Weights of a small GPT-style language model, trained from scratch on English Wikipedia.
Size: 14 layers, width 320, 10 heads of 32, MLP 1280 tanh GELU, vocabulary 32000, 27.6M parameters.
Architecture: learned and rotary positions, tied embeddings.
Training: a variant of SOAP for these matrices, 4086 steps.
Each number is 500 + 25 x the weight over its row's rms, rounded and kept within 0 to 999. Layers, rows and columns count from 0. Numbers have three digits each. The size before them is the row's rms in percent of the matrix's.

# layer 9 MLP up, 1280x320, rms 0.109, rows 858-891, columns 40-79
097:484563506508473487475491503506515490508504469452491482528490514525506509546479529485479503494481474523548490502440450529
106:482551515499539473537527496502485500491500490513479512525448529490512528521472499541464515483538453456419507490450471500
093:499506474534462475485475518530489500531473520511499489531479521474448483479511486451534511490507539518479545495524488490
099:507526521526507482526524482471484484510483510508545493489499504526489483475529477523475529447488477510519524464499488481
096:519493497507463511494492498466497519469456488485476480537519478514490504496501517481441499522541533469480498529487491568
099:475493528452533511467543501467469533521502526466512499519538452466501523468451443500489495509473496503490480480471470473
105:537527519469521522496518489532467502448500493471547516474479481521487500456470533496534466544495473544489501545504499445
093:566511507492497490532461491539485542490495509520478493526502493476518498517486504513535488492462521483532495487491494460
096:513498504506506514542501477515541494499521558477497475530524492506543516527492518470483478522553510526461492473482516502
099:531503449466505534495497484501473501507423502507535478501528448467505512511518454528443469491462476534483490521464497522
098:506498480527456514537525482538554507520481478489519500512517483480540528477528505513488492493492554502467486453488535453
093:509475486495531467497491500507469479488487477465502471521517437482493492534511511494481511463529516491461505470466471534
099:531507491479538510492491476544496488476528541455505452460478513445517544459485507509485512509479505546507461497547448536
094:512480508524502496501484489417491500503478525501440567488496484523518506539520493473468459508539504482506495474468476507
103:495521464482515489490490469507500545537470495497443523504487493513519536464538562505513504471492466508477467475521489509
098:516500543503533472470528500478515480524478481489452460525503468506501481522524477544460474527467522494507477488500516484
096:488491471512480485511507487513502518520487514447525535516488494492495461467439486535488490467478505503518482479539525500
099:530483492505536462486494473470523572477525506471521514503510523474479499502486495487533511507468490466523536543505490532
099:494455538521501490522537505496494553535464503476505478484496473518486519518492535524502532511524511462486494489459525515
106:506506516539533513486493480506545481490485509491511472482482462495510571449497505530495480504480502475513517520511529540
117:479525531506489462468497495506472490475469461550532548496496503477472508495513498543470501499481498501484528456490527533
106:489505495503486536456491511449485497498507448451517547487519478505497521508487488536514496469486518506475550557502541466
112:511503478537551462502543464480484428506504530487514529553492487490495545478502492501485528511520493543533493547511466467
095:508480537474506461480508464473511511511503461515452499521527490453535490470506473534505447465461491492506499499528515545
102:526537508510561476481508476519513548539515505523481461492477471494532531539471473444486549484514470496523522497505509516
102:510478487498493519501498491461497504529490428470458513481540513544520493472531468506500502480477546468481507448465531484
101:487479485479512515566481453523517495482476471493490487494555519521489487468474513516450488417503555519482533528538510485
098:495499513511488527545470562487479464519510504460464485506530524549463504530521499510502466470476540503522472487541490503
101:488495505466500538512518491525493555524458521468528518505508483490535524533528517500478447521511488505483514476477525496
103:500471507506555530498436531540481493537516518491509438501511494479523532482502505491541482479514521465471526506484454509
097:504503489499499501532525488478513475500514486471510528484521468482521504475544484445517519500452482509556526465481476514
107:534543466515498501489534517515502498507518533523485487481501510482521502510494520519495496491515436499493485484499507489
095:477520470541504521485462484505519529505482508502492501473492523490512472491508530511524495491506516531496467492505509530
096:531501484547475526550492465500473528507539484519507490554541519514486463529487464503501476538496481513495507492501501488
# layer 9 MLP down (transposed), 1280x320, rms 0.117, rows 858-891, columns 40-79
103:474445508508495465501492489472480503542485501480550517489486472514504489480490546479469520555502504500480513505520544540
108:500518512504524502501518529506511474496476525490548515542457531482472488518506460506463482532457504453490519530468537531
092:485478527456489537477506466481487451482451503490503515475488507526515518487541505496501453510505493504534445458447501530
105:498494502520495471519498466457480485523488497511481493480502487470521467473525482501507519502537480503517517469486502513
091:520482480479474467505563529476506494481496511416489511508500468508501466499478473496537509483541483531498522503527485524
095:480469492549573478511494448549496460500517506550487530489479490503496486483492514513476489511547516495471522488510505454
107:500515503510535513492467538505493552476478510508504476477505490543561551499538506467525501524547498534454496485473492491
090:492508547465528516473534546486514497538474532490512484502515517475500532452508511523450488478530519525477482512492488520
094:506537468513501491452507537479471480501461457525489529495500518479497510511554493517544513499436488498503460561494481520
093:458482520474492480476494502466518477484519527509478501485454494520502533521518504490527492529493511456505517479505552466
095:509513464495498494460525495489468495488510500446483487526511471525525514482479525502521481481517503480550489541516537495
098:488478502498477552452509487521450491450530462472482506484486523498459541525514478531546460524499489506525494487475465525
097:495541504533523487493482522495425506523495484489493470501517557495521466512486503503507492519500517471499530525516503497
096:469515500479533539542523500539494462516473490529525483465480523522466484493508499511539504513478512525561464514491537504
101:494467512487542466503490479546487491497517490495533570497545550515524515494533495496526517509489483496463534521528510485
081:440502500507508483522513507507509517495510506496534525494489517517504516510480506460502556472534509488486483485480467520
093:514488504490498496480495478473487532492483489496521507507500506520528502492523511477463495503539515500487497490512467472
108:486484459424490507493499517471505517524500519517499539482475485490528460505508495509492529488508497495514467508460508469
099:539490502462498501491470507483481456493487525519510491538516515518524500497493479481503515529482480482502495474530463476
095:492499474525468483520577513499493514494543509490475462463491509532493492487452496515536482550489503523513519492464502492
126:518513482477527520491462513534516498477518473540540525525473503510469522510500506533489501474496457498543508495524529466
116:524519486502500471517531463527522495471501501512499504451515509508501487534514478485493480559478438518491463506514518493
110:551545472467480533517483475470478450531516490491512495530546475530493574527503491469491492533451511518508469529527475513
093:456515496516480519505487461534489476503478511480586472474478494514469504504451525505453524558506480486471517496470538485
105:496483544533476501478504476510533477514515492480482469521463487496538513512506507495543465458496500526530544529475580522
105:498535518503546502484546509509502495541474538506529512491508510502521520505460538469474445522505447518491469482532483509
094:478507506526478518514507471503476504481538499492479478481498460464518476508519482499499535504522467502526450523477510496
094:479511529483447456484539510519500486529492492446504488491454515527468520478492495481529538523494500506511487518505534499
101:516445480499489518528467508558516537566493505473462502526521474512500491490509521474489502530483480535526490492488500499
099:472487541467525477474504514480501467507497513532435500550528528528488548495482493511506516502503488481489490467494510439
100:521495495456532506501465499525519478463531518515497475497490506517502512512520519524510522540466464478531493479474542495
107:519460522476556478490487526493474549523508546515525529508474523495450554519507503517502495501509511474479500533484486541
095:518492486534524490501505553544504496523497521492529499493481496487502530491503488507445491493485523486494492500504522494
101:510494503486524503452475490499495506513503520505480540540529507552499508481512493484508511490500529508508471529499498566